From a checkpoint of a small transformer trained on Wikipedia.
Architecture: learned positions, untied embeddings.
Each number is 500 + 50 x the weight over the matrix's rms, rounded and kept within 0 to 999. Layers, rows and columns count from 0. Numbers have three digits each.

# layer 3 MLP up, 1536x384, rms 0.0139, rows 922-943, columns 192-255
498499496510440504499404469548482477471460492530492436502558545553466539466481439498472501527453542524458537504505489462494457499493502542538475486510516498507518484522559451485510529547488501
391406549759518466402413454472585442518511558390491471504385593579490476522459518495327421365476509682474530580564553389467462510548504527481412574469470469523458525403598483692460623556395362
516489505463551527568514441490539489563430492527463477491521503538387521501510400478503481508541522530570480522511509498439605538487546470451517515435527518507495535458488539535548529497509503
519503518553545442548511536593525607549555486524524576483520546519423509555611451469505474492551462611479431498522413483458564453550605519554464486566450492571500515409528560507409435581440586
540495489507515466447490516490492541442524404462553491513485510493569509499485510446493496550479509495549558475505487513471606521501531529474480426547518562511487464424525466543535506493553526
493504531459486512433560493469552515447506456476497469536527519496470460477515523569551527411491491454472448659516517526488531537490444530511536506469461522498499546490522467480495538551510440
469512425464575471553556530528566547487620439501458453530453531499497592514611502493537507484513495520507408493516484503453509536499574437556524568521539515517501511443513415514456475503567548
482518475510482467573492482452478563576564453558521487543384530516492453530537465481462469505478422517420554528491562502472555415521547437539492561539405475484493473507365532574567495452431472
587527521499436460421509586504515493394555535467490440501479420429591520495500423478488475417512489553515483491497515480585503497531519614556518404545488464479483432464506600576462527506432461
500523408497578548521535492567597469424563485452443567555554476486586534468545565476522513483454522537478399501481522478545546458505516549473520619368397512544520514455444470578521480551479521
502506483492537508483478418470547546531590525516425597590490570449486468535531481458507486577496520455528537482478527478574445536510576463478504608489520478539512517494544485488489516514548501
493506450514545509483534458446541566524508505501458416450550518542519547476526509434514500536471571428563435442523459468519494557474510522572520536475462625467496454579410497535496538476428439
411502531484540535366512552502461621508441417530542469545524536510392470543512471520498501455481489450544512536528505556562490469506382537500495594482480461547496501453546448450427534501428472
501501442477507508564492524519386509522566532583516475444438541492457493518489545479515538541522541467504506449504452503501535557499469466491528474415546532541504475521503513486478466511558493
578488580493508490482494438571441516517456475511505438476483459500482514586526506508498547412521434453527380576539468521423431498495475504548535477480484568521493587599566540495492477516573529
532509505493563470476533403510501553479544533517584462445474474467542452555455552545500522511476553513537461509524464487562512438508579448471483481470478489454491517530477561542466490471416572
477496521496472412419508468481540470477488429464495592492427528413466432481487601481497506583481523565485522471512475453469554539486551507554487502430514541521487451511433543510496460489521551
537530413477546566463487513452580542488464496523521537526479466490479450544534525546492499491576533472506573466489563508404512587522452472560480456469521478486495497452484506531512471512517495
413494532490495575494471500520545522424480465583440543505516521626406517501497465561501496538476553549450461464485479495476506458504590492421509473491496535471507559461476475477580546509498456
566536533710599454365441704502451498539516549442594511540574494556499453555282547568348569450431444457587474467588461469542582430583406520549302524437501385588529474409316504538470731415558447
609503483461502521464520380594508476490500552444470541504511506481561447459463515430509534477498501428503496508505452514580514543500560473474546567459513488440483516549498460526495489536525596
498507539505497538503515469448522562515546416561494489523507473472476478536438446505485492521484506468505588396483492470481477558515526557611506545569483523512509579427511466528476509524453460
# layer 3 MLP down (transposed), 1536x384, rms 0.00738, rows 922-942, columns 192-255
487552503464515476507528551465515474514483523517496489511514506474475528476510481487526503489523509481539446535433480514459511463455564521546501482519470504504496449519504526477515593538597500
516211453396523576559706534362339490540502480575535491388512519439434426486436428436751654509481556509521455457423407499450549509506531512508480515410496544452435420605602591452399210506495548
536469536529515517467501524487457511546489517499514559517471506527486410520516503439483518521499502449524522482510499517486526454560469481517521501484477493493497503527508505483495512493501493
470475496544498556486493457517570536449473489529521537449463513505474444509428545495595498500484548488467449539516561473445462511433523574547480526548461515494498440462481532521455511506569532
496468487507536491522528532488510506492524461501501546497541522459468483439487519497519572515504497496522498525559513500471555468459515509531496510521490521490497512501514485494490451500565499
531432451483530543505466517537478471497473536507509472533512465523565487474492525491445502534513464500509545460494496488516492539537508511480471545462552491502501507518493527482525509515483488
512480471507509543495459451538511420515533498513503573542532491579532476493537476486456472531488508459494492453481488531532496554491494488458445481481507489500553566502496481499585494528480508
536542515518490493480485518482513545421455493529552554445529469522484494544474528499537491497467513487452468561560492488553525545506499507521537532442465477548469512519527481515440420535517512
491521488490488504501571524496498498483445506517483503431528447480555557467472467514472554460478474572507487544487478472465457528486596499509486451495478504478523562479515501453555543539553513
492505520469497451496451450520473469485539485497502501475535473565544460523536486483499456497480522501461539508485516497567476543502519516476436512427479514523519517463480559527480455498493499
509517509463498495494483489497493493469475503483468531480495462498573514482466518511468496507480488534478493513461509533511507492549560561443495508490504498492489486493504521478523512501470505
515481495524490491491526406471475477504513551456534492516582548546540545511534503503500490504514485543461471498511520496528463548480503497485473473527517535503504503553550550542508485484491506
491527462452465535540462469499485525477483450492487495511470481470481463461507480485515493527441474473529522483553511475513508509509508519520462487531517468530514473469495540467515468535503512
516524509499527510491450487520495523518456480501498524520556544529476522542555519528451431536519524513456478520537507518579501515547475498533523505498525508485505519486532502526438477464487507
522497458514496530462497506494450501538456466451507506478509520475491500494481502490490428484529506482499473501482513484519506546547531476462496506515511494481504503556523475484490496488488546
522457527517550498542482475492504531504477488516520453476525471504539537500493504452492478467515563504551549524510524527521477554463524491577444494478502507476506480514461552513497437521488470
534480516471509510486483515497553503507496475522487523510446481505468441519466483491532488485495477488496502465503466539505525491515487481507480508519464493479497502503491462488502462562565535
470545462525528491511479492476492514468546486531516493467556524508494508459503514459441567500448510521497518532553543527528476485445535545535448495542503530505473505461532505490484455495558474
513523489478502521505466498506501458445505517492498484545482512510500507516481501488518511471520504479518468517500436511490485460473511513494535528477472480491503530482512489480455514528490510
520144466458496580561765498326415539607463530551509537391584550372477461493445511480838668485501541498639465508482412485475544507438533536560458469476457501361367526460629496453451055545466518
525506499488535525499480474520448447504462500494510511545507461537529533484480472501498469495489448494506449480472469498535539536526529500516481540495504492501512516526462471508537452520482510